Weights of a small GPT-style language model, trained from scratch on English Wikipedia.
Size: 14 layers, width 160, 5 heads of 32, MLP 448 SwiGLU, vocabulary 2048, 4.78M parameters.
Architecture: RMSNorm before each block, rotary positions, no biases in attention or MLP, tied embeddings.
Training: a variant of Muon for these matrices, 113M tokens, 7354 steps.
Each number is 128 + 24 x the weight over its row's rms, rounded and kept within 0 to 255. Layers, rows and columns count from 0. Numbers have three digits each. The size before them is the row's rms in percent of the matrix's.

# q: layer 2 attention query, 160x160, rms 0.141, rows 0-49, columns 0-79
# k: layer 2 attention key, 160x160, rms 0.138, rows 0-48, columns 0-79
# v: layer 2 attention value, 160x160, rms 0.124, rows 0-31, columns 0-79
# o: layer 2 attention output (transposed), 160x160, rms 0.166, rows 0-31, columns 0-79
q0 092:173095132120102127097135131120136150148129144095137118092117135137121145158183121109100145145122130092109143178111148180154156117119125128093129099150119145166137118123130089106131166123136142117102150164150133130134130140099135104160109071
k0 159:158124137108120130106150122154109130142122099110107133107110118163071169122169142109108129156112147104137121110158145122135158104181162094125110100135108136131133117112141063126146193134145155124124127162112132074113124150123152146153115112
q1 109:103150120144148140148117113128165118131116143155127141166150120068148111138098141169157110120140094124133134111103127102134093141090117165116126147141140141109139148153133190121102075138092113157154114092120154152126140118159116110113128167
k1 105:099135122158107123172119145091145137115122167115141159144134134061167115153105130131126125129164126144116146167063129105143079125101092142150170123120127138115151143131144162143145083115091116127142141122105106184147146104111123105073127121
q2 077:108122084160101116137158147112188115090130152169102113118149126107128090157137108164125121122147076142118132110132147140115110108071103144132143117131144123118124159144139175154143079113118153135157115117133105139117134140161127104149112169
k2 088:127168145151101134150139124106197110132123129140154140142153149116147100121121136126146166162141100133133142137164098130094085119102133160126121186129131120125155145146087171107106129133110141143167145089112182169156156125168125127130146144
q3 101:144150115084113103122141180147116107129118136143125160093181110123139112111098145129105098101114105113134157140090164136176117139120122114137091137112076135172129166120133164146096116106113118133104165120130112134120130091145116118152077109
k3 092:136129122170104122162094111140157135148116171182121086141106114132110130150126142132100143121132117112128157122073115142153095143123140123147162138111078097087134122120111149174102067117144124099140130109086117168147177152125108105088115129
q4 072:129135095092134138131110120150107115119147149136123137143165094136146096082085147135170110110130138147127134112094111091126101125125124154163122166147115108127095125136116186119138076181126132169166137102105111151124133109152104110108126146
k4 088:106107124145115123149122127112141153134128152115159150154178092079139083130100102154102123135132087105098129145121104125090109145112103144107135137133130132101136161135119173156103085116103091131155132078140129169120125133116119120118176144
q5 104:087095108152158138158185167062138144121105125131179137102151149071106102118103101168094146146154132131127141147115184127128124170091081149156140141142148146178147138150119122135138102106102131094157077132110122122133129146125109137133145128
k5 092:124119081134091129113132112120132139184107140100127129115115111121114089094105151129141153157173092150132162157158087122105126099121130128136116160123138155105110089153138140100120089121129131176123117132175160134101108126137125134108137153
q6 072:109089129106144118165113100169110116106127139169130143174119104145144104080104145144163110120151121093093129104140142115134117113125149144098121110117127096102118145151142136109148059133111103120135153110101145144144151141136095121095161136
k6 092:076101115145088132149151135120135126122147125110127127138155140109160098080144165169128113091118143126081139159096141143147076143105119126134168174131126130124106182166128154112070092142123101105149112117138106129152089153133099120121136129
q7 107:134182147093098122103095125125118117112136156111148166143077115137129119127136142113114166082139138140180123102130092172136171071183156085125112120149102120123103100126103158165109127147118116127106122147124161075121117082149169142120145120
k7 089:132154101144174152174135117141113109089143112122106151140129154150109104142120128127138134092105160132074165128123141125124142135093105098121126096146131111119102122101138144125100090131168111121142107109135108117078148142121143145119099080
q8 086:116130159156159148120121134112164107106128162135170127113134118101148122159125121104131143092171114110164160132121101149121121156117101097125141147165161130148143123160131171093135109141098082136107088080125134135114108098127142085115146139
k8 099:140121117145123154151106134127139121123097175132145128136174140095167074144101132111177140101152117109127125136125166093139135165092130140154118143101162106110133167124133164105149120107110110115095167121144158163113167149137097143067142158
q9 080:140166107131144131122141131100137099137141115115080127142125171139110117116172094098136128106107124109108135097122105190130135112138105166085120118147131129121145157139121102114083119181105128117139169177146116082165137143116168125187122082
k9 094:128145150112098118104137088116148143121115131114128118150122148167092145121139162085129110177130106114132157122142162118135149150126167109121145139109120157163160119085135067093129118116136083115112100135143139106146165176104148128107087097
q10 094:091127092177129143153154132087179116117106118129120107111136144103124119167137125132094105152149115120152130199132139128110121141117119151133085115179138105083118135168125143134074064156123123103136117100103135115140115151108116161131096144
k10 104:159123144125121108104175165138160158125142148132145126127153121124148068148091165165124123122122136162155126146109080117129074176140132106166131150113126139113195149105153127135126127156139126166143115101076093126115104131149107138102159075
q11 086:158098122139113111142124143136118125118144143127169150103093129123143128139109132081107144123127124098089173121104138169117121131148182117159157117123116146161130104118145094087160158121131114135112123168123100109107092127120183163145163120
k11 097:121077139104106144168162108112119110103119107138115125093139107121111132142151124105100119168132140062147169145137133124126136147156151119124153115126114098128090111119173092109128146085139153093120124146105125113102112141099143114108113117
q12 109:141138102096135117138107136134098120180140149104120118129144105091153150066099147106159090069144138140140112149095145141122128102136143076130143127135085135102132138120126178146164158170132136148096139126130077122100135118113141102118113118
k12 112:073125109109161119155158168136114113118142111128111144102168096132108141140120112168125126098131128146109158096075138176114137141133123088126125114112087101124129149120128104139104110136118121106165112117108040113111107138139115148177141098
q13 101:193123140098152151158095094128108140141122142126132105083116140156131158132115110126161127088131110121162071113097164123128164124132148125130150112178121132173137119150147092129134169127089115144117088124109098149100131103137114090156131126
k13 098:113099090111156181110138134116144093092125149142111105148123121146103163148131107114113135124151062128160117132104134120132126127090171123137155108135144138147186138165135124164145132083146159125120111116113117104114084091117147113106092142
q14 088:117083066143119118110102127108111119124133106127118149121133129109148109134081150134104095120115097140131137112138137129146124105106172102143079126134151149127130125131133151111071107173162138136165144140104122147124164130124103184123147165
k14 105:126096164149149078116113144168121108145108155123100090112136105131117086082104136128127164105096150149132115144120080113100090110092093144127138132134173104138131143116128155131112072121113083116150121143145144149108110092142130102120137169
q15 107:103116127149133110096134107159145153151064134142123153134106152148160140105154099086165115150095153184147108082112113099129126110124099125106138168110163115110143142122094135077120128178108093156096114129125098118145112206112140130109113084
k15 111:116138116088181122105116149083146167112107086121123120126159127179144157094120126122139139137142096097176104158154141148142152123113118143140112150118158124106121151126154149067122131105148145144144101130110135069182139137093119096127086142
q16 098:104203077152133136082151137089108088135122110173101124101132107126141152105187166137143114136098141148132131137111148147106137108152134101159126088088124139125165122112136153116144110071158149144137138158121087114157123123112146150134149126
k16 110:167131121153119143098120101116138112106108093152126165090079150119142135140147072146111170162154096152111100108148130089085128085156135170098148132132145130093149111104145096104136162135130129146069140137150144129173136133121159100102144096
q17 102:117111134145111115097106124087140119174107126175099125095136080119132113104119105125125157150103111148171095114119159164133106116138162163126150111125115129123087108113136123105100132121063114156170103085106085161146120093144129135122123112
k17 093:101094132119123141164114121107152123086141115137131122133152120102146124140104115094131103118126111125135121153097072126115110131131089211151155133137124145112122119115149146109090091168115118151136117116143112141123105135097125134074118109
q18 102:179107131105122096138114143120161122127125121114130120126142152138097109112141126144106160126137142095102143111086176130146097159140116103159122125132111141092146167135167080111165152128114125096134110098130130108119142138162162102127135113
k18 107:114108113143113154146114168175150133073141152130115132133122095111107176131134165130134142130098114151144122117073142119158129149130109132153138105146111143120146140123153112100128079114090093095161094156112113119168121113135089114174110130
q19 103:109135109184138135086138139144118169190140138117097126132127153130129126104148104120133145153135143136148141112135115087130141119144165106149140120140189108077160102148155141117124111128109094135119153113148068137129112122117142107122099097
k19 107:131108150133141143108137125095141105128101145107135181166125173118186120127117140141182152131145118155095158129156139121147147098135126135125122136108160135132100123135156131132118141109137162120110132133133154157105147136129067133126150165
q20 114:120145104132118139122079087126170088116131143113109110114116104126126116140105126124131138157119114146130139101157113157108162132115138112149156107146076086111144130145139132154114118136101180121111136126118101115080170125128120161129111155
k20 105:061104118120116137128140111102121138164131133159130137138123092121069133146111159151134078119131076097125139078120091143157143119156115140105128126135142143099148152156136121158181121146066140137175137151138165136109124124153096104106125110
q21 108:148112121105153089130152134132105143147156190087121141113106186085114156130130112118100126126121147123133177102120109161136149104074117149143142133127137129102129140117133118162111120133133080109145102103148144115129107134126153111129179148
k21 099:120122168114104110171152157138136107146139125167106128102132193135123110106135120105142103163093153168142128094141151148158149174121178132139133112090108127087113135152122128165091121111069128096160159124102104152096121155134116109112164153
q22 093:110159142108163126160133144128132100120139121148093132150164185163166137110083122138120100135146132131115135100120126159122173127163143142121061061110102118147113152126144103111136148138154153088097103120087137134167141099130128103163123134
k22 104:137108131127120113182119129078125131140160145147116098146144183128143111104088107162107169088123127134114111116081129118135101169130142155132160164149130107101138157103138148197115084120110107122104109089133131165140137104080136144097131112
q23 096:123116122130157111103166106163125108089130145137113141129163156114150125141100143077134142113148107124133120089134101094129152094103157138103130152160099141158081140163096177142112117116130092135117119117119130126122087122153114196164125121
k23 108:116133095120137113118110116140107118089119139109145115134117120103152084109120152150098142118128132172114152134068137137123186119123151165166156146110097121105114116149123161176096101120197119119106117084136122166124129134098092177083096135
q24 110:114122151102083134149089139103061112091095149130157128138101135154089143122146138086125110137104143160139111132118159169129114128141103092177139143150137098134103144075126125165143124146088147135176110131111063138120103089137148174144118141
k24 124:116146115157121139157106119119184124118116159161156140157120154074186099159104115151134138114150114154119119146125100133117083162096111189121138147099144120147150147132083160123112102135125107127141154093158131168132121096139106101099159151
q25 098:123142123152141155182126135123165087126129178155125137121165123106161100130112129158133107129144108130116152131122100128111110146081066151138153143145125128118168173103136193116114069135081121132129136100142119157108127108147109092107146155
k25 092:117123132105105158145129136140074138111122140152134117117101137148108166092169115097138106119083124139111152127103147149137167121154120120140184100175102113132088115111111126129115091116145150103134141078129100129141104134104117110141112093
q26 108:103132151176139109106141150105136137103115097161128103105079140121117134147115123155132134095126137138093125079128120159126149094111137081132129083150142128101105082106130114161178128155146132164137131145134100149103155192114116147152143153
k26 102:102097175140129121139150151128141108075128159117139171118159109139103134133134127117087158085114138159127142092127157122090132134136101127166140119121144125106116152124121163119150138094151160120151113132141178144096113091112060135167099148
q27 117:098147109115145112107141148160146154145134113162138122125106121097141085137134133113168138088120104094154133082128130120128117172166107169107070151086107148136142123119090132111138136096150128120122098139083116105136101115155158145130097117
k27 109:121126108120123152121124144105109150182114165165109117099133114094158122110109113140147117149120074131098094118132130100100126109131098136129160087106122165116114137137109096143137105142129116116103103117113121101161154075155151175110091111
q28 113:149150186099154121149127127133102087125101133120131132119087166144091145105125175106122141142122110128110115107188141127146121117131099124137136109126091154119114148162085086167206163117095100114114111148098177166128139114143143148117135098
k28 109:073134122141110168181104133138162093150152148108160088144167122143170113096094080168143082074138125126138156172108129140142100158114106162176137117151106109122089120117130143146112103153103100116149143103129124178155105121131107103125131165
q29 104:162153101130144146103130117144150068147119159108174108105110122110108118156130150168137155092115125142117131165099153058139140122110149112120106121128117143132112108140096117123111145111096129130126152153113142136076161152113094128095113134
k29 113:127119100144139110175121144151156121141130144099153112109131106095100126174100112154134115123120115120095133088133112140106107077085121116153115072165114146118121115114127145112119116147147127112132145132076110174113102146134112155114125140
q30 112:116136108143107157160143130101165140148131146150128161091126195163122119127161120098103105145159124137152170118112130121124101131139122132127121151131103105148105176098163119119127137130148134125135134157089139126148115078134146147114129100
k30 104:122130145104192125170128125117120099153110116119136130101153154095126120105088149137141112125114152117107156111148074136124088122090099123179108160141176122110131129142097134121105101142114095142149149096125109153139126109082115102111177134
q31 118:144116125128128148105130139133148101138101082183089132145095104124140136096119125145120129111185134117147147134135108101132172079164121129102120128155108147095107092147160131142106121175160141132119114150139156139118102131112161099134144116
k31 120:108121130119151093100147177132095167102112126170151135141136154134183114102093175172156158129111140139131115122115157127121115144097116126132137160143120119071118133127131175126121095123099113135146138098116145150153125121135116144135124147
v0 122:101149082103130097138136140122117113114109126134132096113153094126102140120130114076143099122078105101137132124136101091162099139163160121126175156111112106142108136109086111112102138108120139164100125091119130133130154120169134153137128149
o0 130:150158094134164130141112148146129139154166148127158115157121122122118116172180114131169163094139132178158165136097131138082106125132122129166147126144108124110114114152152121137146136128102174125117087136136115130148050139155152123158170159
v1 121:143124132126123120122124117125135161094125096188131121112119106133096145129129107168144119116139202142121111165132121125122135152075110167161133104146106145124115171147086159130134143095111160128091131094094137132105142116150100143157130120
o1 140:112160111124169114097137109123107153181162136137139103159171131166145090110119119115087106135106134125141133102111102150130124140099110121147103128113127105145116113113112137134107145141122149127156148132142122125107159135145150119146097095
v2 126:147132103114141105138112147175166084089103146173138135136114100082098140128103126146076107136143128087130121098147130139055090126140114103098079113119128126129103168120161116127121071153129090139134144148158165143092152127139118105149107121
o2 141:129129122152125154110131113109126150117120168088140094096145113118093091112087120124126110122131135147126124119125073129132149132169116131104137144107149110116147154104121118169138112133131082143096091133121108123103147127141079131065130137
v3 122:105162116140185147139132119101107127136127159129131163096136130104120138120127128125149133165105101123092133077104153128163088137180141141093117114121156122107120145136133173126133163117151169146122141090157135137121087125130151139150116164
o3 136:122124098159113103137083117153141110140147101176106107128132101091117165167135129146110121154138129151158126114086116107119102130153145075130159105104107127126133127120140085108163098122140141110095199150130129087089154110159136157117126140
v4 115:134118184117073157146090117095113132129143131176129155079122182102152125147121140110121130117113108132188099108210142126127129127137189189119142120113145095089135112134150122164127117143096164125120124139133141116101108126104158128098120133
o4 129:175151126073121118132135155150150095117138105152115116147136177105127087126087066130114137128102087132096129124151099126144094116095164144104131150142146133118154182136154157127170083141116146090135161139167151101133087118155154124148074136
v5 117:173163155156144103162116156112096130126151137129161103120117095134123141144129122092199131111102130134064136086129131108139131118101114140139144131119097130128073147135116152074145170115156125088131129107134100142115116152193103153131116088
o5 142:100147113108155130148134139114131112138119147155128155111171154075193096122145143150141133133170101148158142135088118139101095127170155125162141121166095198140102146115140130165140183076120114130151086112135132166141145115159109171107151123
v6 124:137137122125102147144129128101106073169059108120097114145116113147129134141137142151144137106111105120136150134137121163129156143160171140166120085164123111109155138104119132132137125152132148156105146156115119126104123177121135115134134148
o6 132:121124114099124175171089135113167137174140158134147155149141088125111120151106150152104137122101153078133125097146099112151117157148107122143121109130103141078147140172165133167125127142130170133115159118163161145103144174121091099123167148
v7 127:132127146115153092126157125123181098145074104085091118143172135141122086147141126101140169129111118143114085120128107153058130112122126140130136129157118167134152111162167131121117147156109106090115155131148143142169142133130112113162128072
o7 137:141090143174107140098143124120128110094155127155154094134105093104102108161065203145136187100150132101143124146122133102153147117097118106137173134168165154076112133139130136105107177099119125112118077109147136136154203142122139063104131103
v8 114:144119129153169140111109100174087150085102120112132121122155141130155091129081148147151113102099120127122099162118147143126127142144145115146110129150149123117119146091138102146149136133108076150137092123120147086074129132151142120154128110
o8 124:148134123105137117132149154123110115107158131099131133184117105166156136080114125102118146155149132128133129165114167122134085105117106103103162158095145139137148158099181179095131100150108126126107153135096085094111083175084135148146131128
v9 123:139150146094153109122104124117149134118146146077157145073123153101142145124121121098160098153144114143186112117129091133118128152107148114143099134127111151090100160130141090127112138118131162065148102153090154109188107153141101135120146135
o9 133:067140125151094094126141156122157108124117145143129147111110143129130127089137152123118096163099111095145136150156137174085101104134126067142096163135123084154161160172124149165162162106110165131096130119108137124153109124112146158104132119
v10 129:136152173136117159114124139159096106103131139148144114126143161132078122102092150122147162150099146140107126178130107133074125128122157130126086115133125118154123124140160161119145123140108132107147124086106130130135116128125140128079133093
o10 138:134120101141132137157207103124171092151126161084133164164167182131087096132147112120107125127097069138107149166184151080154140151134120113142136112131113143125155162107149127117095117118141124152112157128144087118144144157154136156141127120
v11 133:083105080101147155098142116119084139155084105162080138138148158125140102120141135131156165139140129097102104130134124106114140123115129113114122153104091121139135143136135103132149125088112107112116093125139115164141113143130141085137107161
o11 142:144124132098130154152139136114127108107142128130093082124147099185133149166135152144112144159109137179142124093130124137150165152114159124153133098140167127126086123138123068137117143148095124155155153081153164115135140162128125143142116108
v12 117:116115138117185193093142104129129129109111140122167153137144130085099102148109134155138120170166137091161150109152119124107108167104108168138127121145139147101100149137135104077159178118096134140154143093157125131139142109140104130138089140
o12 141:132139114159123146113096092141161138091152111147104117165122133187108132158097120103116125128185111101135120129066085103140123137120152138123107132111126074106131124136135145091116188183121159131133143164135169114112145150138151160131118106
v13 122:148130109087102142147130116120141137172132156124179128102132146153123118133114124125128116102163106142108124088067109131056139158109158115136168135107125133107170113082131132126135121159135119091181135105161136132150140155073144157128103098
o13 136:122109158180133125152128118103140147125155117156095137094136167138138138101095055153140106153095147142145143128134119152130134116119133098110150115095140102132137126148133086105094161111104091067112134152122117087134170141120091107121106104
v14 121:105120152148152136082116100113126119105122177140084160108140134109128116171106143116154125143144087142128107143133079097161146132140168071132115133108185119135125095124146148138127111125136163095157117116122102112164116134105147101098155107
o14 131:129136128155083134112126096111168118106122087081114155142148098107118141100160138136118134146133126141139150145174125110130127095086170108111133118130142099200108091180122149127119141126141167132098142107149121109136147145146103152120112166
v15 127:115119118197129132138162144142108163087116114167155098101106113130136146113116121131182086138154132129109187118150134131140129117169125112133151129167133170138113111096110143156124128115133146135144176149204156129126114122181151161117094165
o15 137:111155092085143115196151109159134129122123108130101109128122155168186096087169140148122101158131183156162132146137117086123179155140112100105126099095109141115124122099133122138085132133096166094118128123090157153140111129125100155098104162
v16 122:128134113119175109103112112104140159079125116147157141122122067158129108112081123074093179148104130173131109119116130107173159172115124076116116161088103101074089111132134136156129139136125153135118174107154113176091143157115098116158137132
o16 135:125141130136107091113167115146103079161162103140103109107138155123171138137158176070156111122105128131124124101148117148132104130098119119172137140100142109105145184115135138152121121127106146124131129122114104118119148074140125114151152139
v17 127:099098130149125143147130134110135104148169171153121156136128123137106105122089132124201132138127156147183119125105119144154141107152104128127094136097128119150198143108157116140141138094145127091094144143079148110091067152143102139139155157
o17 137:096106100090142098164147098107104121147105134118113145154135127133120138104101117120103106091098162133101112135127149144167085145146181149159132117087091143109139124168093128111109147130145145149121107118146133131140118133135107144083113099
v18 125:113187095123143186149117113111127142129139107093149123127111141131161167164149157119117184109100120135110110136142185146105125143136080144128126144071119146114097052120144152116139092119118092100144153089073139123081156128115158132093123159
o18 135:182101136110091103149105105141093187111117156174109178136158141165140137146130138113125130149112111152120112165144121105098075124129144154164151103120168141137167116141138136122141137126145101142127162146169128068114180120149101119135146147
v19 113:139123124136136124122152113127113136148188105151112182120151144121143165128106158133162134123098086058180113123137132149152128104089136068152153158138086111154131110144140105133114117160094121114164130104147121148080091139125174126119112125
o19 129:140156147082144136165147150140150100103112125193132129142095148095172127126129153092122156084157106118151145161148151106129144117120129163110146132115132119147162126108112120149134170149125120143149125145107112127135155148151106179149116101
v20 115:111114137136083147142122111112103124171165108119123125126096133094099185134165140088111089160138165100147123146096120136126118127144133123111113157088108173127156149139133131077131107118117134139127119128148119093149153097139136117116129153
o20 127:131166096181159161131121168130137154106131161162138128151113127151070110157106091148109089107103130157118135080150153137113109109077130092133069121156127093123117103101105124143128138113096144158103132134135106140089131118135162098101114147
v21 113:118118112136151145110145106109150113113155060092097132121109133178111140125134140109131150118127102145142100139103140119084110174163115093111110142124114132154085164128143122125086119151161115112144098107149103135112121103086145104130140118
o21 124:126122132126151096124118148154108118165120172160108099097113126108166117162142113092103158152145108123141082161153155139156146141117111156137136153177141109114125119119082122096127113118132131181140119104144097097120076124137130097118151098
v22 118:132161107142116095129135114159123091163165117152107128127121127153101119159096151142153083169115145111164103156118155136108134092116145185129121133129147158124092100100115201112091125150148097143169098144085119134148126117097122120157163142
o22 131:107155158122136113182187124163126137155162138111104106138184108173133137137124080137115131116128160071112116125131109126135140108129150110150090097130149181117148099116158106100127118141100139141139154090120099157110115143140115126087099141
v23 108:136142124113153162123126128122137061152133157121140140145121164097086104134099123100153104126173152123122142120120139097167084084155112150140143157142087135139166154140119129140146158156104142147117103160105097166141134123137109113131131162
o23 121:146113127161123116131134128141151141075136120142104126148137094116057127107151132117116128116134096122171117130141103137120136131149113147145120153125084129147097120093111110129129134172093152111156139147124119167115105112098094130144138123
v24 121:119107132116176119135130116120138128088140132117110122104126143139121133133145103121109178108105134109179158137129118122124137152146165140109099142147132107146140105120150092164115097079124112091124126203133131125149101111196104140133149119
o24 132:160129129152101120096172080125173087148070164088127133108101108150149128119147150123133138138123138127129082121157154112095138131138123095137138102117124110091100145164112132140127133110063137134113148124102170089103078164102138119135137147
v25 119:175174136091088084144122124149143175111110118095151149087112161142117093144136095159139151146112145094162166116148140147177128117109133116099155100130128122104155129106135115131112104125124107139121140142155108137172159102104138134156174118
o25 126:107138166127137142160098104106147119128144091146118105112106129133147096074119160165149114125127102138141098117138172127162086123160115119116108104100088137144129111133164127098138118113159164100153170149133159119118132153112116064093142148
v26 113:116126089089128134159110120121139140128138144100138065150113123137117103110131150155115117085119107106153105098161127151107096085123097104129137116104126145104103121113110187108141172134104119117106118106103159127120130063097148173093134116
o26 130:141103125077148113150121116181102159085145127164120150097164118174099152140126130150157145136112146092119163147138117084128136101108132131134111205168113135102146121130194137128113073144114112106146094154149121088139144149157118123146146083
v27 126:116117085101111117104149119078119135100125140144160127143121121158142119152138127152171163131131109120129112100132147120129142141122140090121125118150105161129158092090119122153076145150122148102154161103104107108115115086120134108112101113
o27 139:143116136134115118092111109123103128137120165164120114083133115142169154109155149116127123134110131135157138121143129144105133091155091122116136136159125107117116145174113102122144148132144141119147123131106153145144179155139129141160101125
v28 127:113198083136124147130109130161127130139090125165129102134141141129133128140125121143188148110162140125113087133148137106138145128109064114130156133134133108181151118146151116121146136176098143132131131121114137130174137108154123124140142139
o28 135:123086126153118131139133135131146137142154126154097083103119131097171109138115125146137111141157080154131131125129103129104160117123172115191127134092137120157126109098152139079108140145160119130121104134152135099128106160121113125204106139
v29 116:150129113060127107114148132138123121132157130155124105161122153144092089124124108166163119141150128131148094141145089180146152138163079163087099115089161133135086089135157138133146122121122111121114124116142136124081146099188137169118145122
o29 136:120142130090163100118088163145085145136144113132138140119145114188106134103070182155153148173117145129123124149084153114131127124116126111151134128147176136093147100112169130075091109124115147155104131141158099109132112114147126154124099105
v30 130:125115106104099112128096132122133115112115103081125146125111154107129141134074123109152119124112115101179087137149165124126108093087129153148084134148146155146163124137130120110138127118120133122137122136091149138127126082154127122128107150
o30 142:172150112133144130168172124163128122131124118139130161085141123148086126124092108138120147118141115133090108137168149130148140137127138110118106142070146124172167119141106174141184177092145116117151129135136127161116138121135143127142151109
v31 117:128153125126098128153154143128127122133159122142119147126137093144139122137121139130113157077121088085117146110125123142143113122141128147122118152169120123138161124137128138139177102102138116146123104098145131113129127086163117107154150164
o31 134:165132130141122134139119165141111110116120119120123133100127186152102094111089168102105153140145139141136160093161108154113102155171155135137127072109138147096114118076140111116084134143123150092156127162133119124124126101131067150155151147
q32 096:135101139145127133150124109147126091120135134120124154129158081138140103110124061139086102066080158110121129099160139173157172141109154147093134119145152131124114118127193126149134123130136128096153142127124139163127104115133136121105169157
k32 097:095148161123120113088141115115117104098135108097142104100120139089151149154106115165134168141178105123116104154091096083107162080152091118143115123155127165097115179092121107109130113158131149119115136152138114130138118173125133126131113098
q33 094:111109147130125145150109088126124131127109138134159160119132110152110109113105097123115165098172089161100125061166128125150045135115111135139125128136141112126125146143126120115139115165115072113126089121125135118151111129110126126126113104
k33 098:123142107124177118112103102100140156142190103129108140118101106124156111129170104131174083086151114182115146127141157149136131148134124134130150138133102088077127140168124135088127124126121130101151123109137117129105119114145126083175167156
q34 085:095155161121146141119107123122189141114121141147171145128139086184178119161100139166144134139144134124136076152114112116167094121122144128150149121128138149130134194122164098120117111172121103117128134120133117107137110126146126137106154117
k34 092:143140090111111137161148175078114159131131146142149145145126130124128081122085073153150124135123129145124155115140088158137136165136139116184100126112108082106125153138116157119112120123093180148106119111124144152119148137149116122154126143
q35 089:103136135143134148109094095137090105136090106110132149118114106144195176150165183094113078153138153139122107187101168125112090119145128139123143148111126171072160134124112122108119135100151114096093179118110086130103107126118114113152141108
k35 097:156139105130128133121181126174128151079152139161135100118145124138118103150145153148091129162121139129127154101119166114133129120144137157140175115134123136099133104104188147135083156153139095111108154164142133137126176137124076155091109126
q36 094:119092153093158156121113144120151118138131123096132142133158129153159100169104136139152167149144123134130125106176100142113118148149120137118133124126136102179114127129125108107150125141148077150120077159107090156168094135116090159101182135
k36 090:144133084111150141095129097123136131128107118097137161190117112100158090129102083143121099127090131164097157177127093136137116106115137128122129141160149109140115128127138186132161092141120104135102137139164119158086146135117106120131159152
q37 094:122181195100129145110094116114147093125086129118073132162107185124154144128166100125101151141155140139127123121108148091150099147143116134106163111108103165169156125110168122101115161098132094136123151137113139124099141113161133096170117113
k37 087:150155139111159157204137068153131152147155134123093137150137133132139073149152132139084105147131143114114153138132118147136118151117149120135096058088158133125133141140129132125118178140125149132139139146143140138098135142108082149133127145
q38 084:117130115112125118171143085166094141159115140142161127134152139116108164155150169104116117093126145120093137133098154095104133114112143166160104110131147141099139104139144134084127135150159161148116181107134134070125125123146153106183118102
k38 085:176135171129116118087110129168108117117114143093063096138141101153133151125114168179077142145126143115141140141162143121149144151135107107122152131122135127120142130110141075138117117130107122147098114127146142110140138143167173111122151112
q39 095:097121122126118154101094105157148117154173116127160137134138100141112123132095145132175111141098117102111124168126098149083109125108093143124138135090128073127127144101125158098103145124169136142168117143122088116158173081152106170150124115
k39 090:129102173090092129128092142100110132114122111133105072106119111135172139125089147121098095144155153096146121133137108132142120181129122146186108124145119070141109084145159116106096137120092155115142085120102120112100164076127154136137159131
q40 086:121109118156155118134103133120159120126170132152160140151133150134147051102122144127090145122120155129117119077172142156148132152122133107154119149121148127119128136124146088140113133155167103111154120146078134153134107138124140111111143160
k40 090:135143109128104161158097154133110102148134156157107145099136103114137099146093102173167104147121136119089143105112132090133141178103112134113138117174139146131100137156130183121131101164129143128123142111136136157107112105136112147117135125
q41 084:083136142107120125088137088076110137101084100160116140148144118130166140120120134083115144111137137156099161142103146114152132113114111120143136157152145170097143119100174139097123154149105118072154155091105124064142108090117164173162111109
k41 089:067148134153179129137106101136140157149102146142147143173112173155104150071151139115137148127097118133142100063106182151138144095163172104128115071099128200120092114138141108117095132109120122133132125117111157100139143147140127127118145128
q42 100:128147084141071103154115149153140116141135095094103120150124105103133125107085104118115145113152133133130156081124150130107127132107118095146126105099131157099153136112159114152112118136096156118139175114090103149138090162183128167109149132
k42 090:145112101101100114119111180132149084119159127104114123064121104090119148134138173155132099159187095150116107133127130106144134150136100108109147159134099123136145111126082142132135141110145106100169127101105091146163104113168095099118145143
q43 089:102129143124121137158158146118121085121165130153130105144125185138155094154109113105141112132106090145107147113119135114138150126122101147107137130181138121112137176138131096156117118175123084145133104119118117143157130119100157171103138143
k43 092:152163100131141129166186131130127136110122159151134138173158139120117119142116093109183130111134134173138143117154121153135113107096129128156122109125180148077112136124134173103123151185149127178101117101129098160122133127093132095092095128
q44 093:080100151133134133130125167098120140123101093089158144103099123141150131122104126139137172122111164101116137133146131096127120144087134098071127165091156101109114110125133134077146120121120083125135144148055111117122149157145108104075174143
k44 080:132153098132147144124086120166130152121118115102152165165079119128099114118138143081133166148123163115141110118127123112117113143139157151100125180134105130123118168106144143118153102127164142146092168149140152168118128120075097106120135101
q45 098:130101108124095122100125116138137146124137129152118077105087131053113114148124144084104108075171120152155097159105146174114156161133151123142168141130127128129123136094146155100124138089168115142121137097137138117104143119142177126124102103
k45 100:121107123150113119160142128129108150145096127162142131141072100151111144103164126103172145120119123163145131089124131159140097122144127108150128109140100155102174108115113092086136160149144120173096103103141160127150153116149149180172115140
q46 100:120128150130090071135100100103144157113153177145108109137135097143124148118139135133133132134131153079127130172124091085101144127109138096135118102141142131081150101177133102146148140106108119149150105076171109159117132140119120138125122159
k46 100:097121114142106167086114146123150125152118108127148094084130129132092157150093100109137135137091121106131138098103155096096118141120144106134145127116129126166154116141061164134074109143154144120151110132081055119141160136148084127128147126
q47 101:108112185122066160175124124139144095135107127130111133103146138153134081155146139115098124115124125122115137140147120137127179067150130139117113100169143096132070123099114126162186106132116105099132104150154136134131142104147117096148115139
k47 099:132141125146136110161133111131122134124091147116064104148176097121129194106139109127120152099140138153144135196145162155108077122121149144119128109133122149117118130149193129136133137117166121141170124095153139134100144107118134107137136140
q48 095:155141074122147108114132153142147107115108147103096124099123113125117131127163120113155112134095170111112106074138112071103145094140156111180134118105108124124124078128156122115120093156128158152106123132128136110112174107097080134172096139
k48 095:127081126122104130141128144087137158131115116096109108143099148143142173136135135169131063168130109087095157137135092080167150136119121143166113153132147172152095108130151123192163124130120104126116126119144165131108097127140160119140159120
q49 095:112159131145115141151150155102114160154130115132114110142115135161133109147114096151167162194095058120102139106111136118124140086111127134155161127115144138154126139123147162120119083107062134158183140117096139169161131158122099150113116146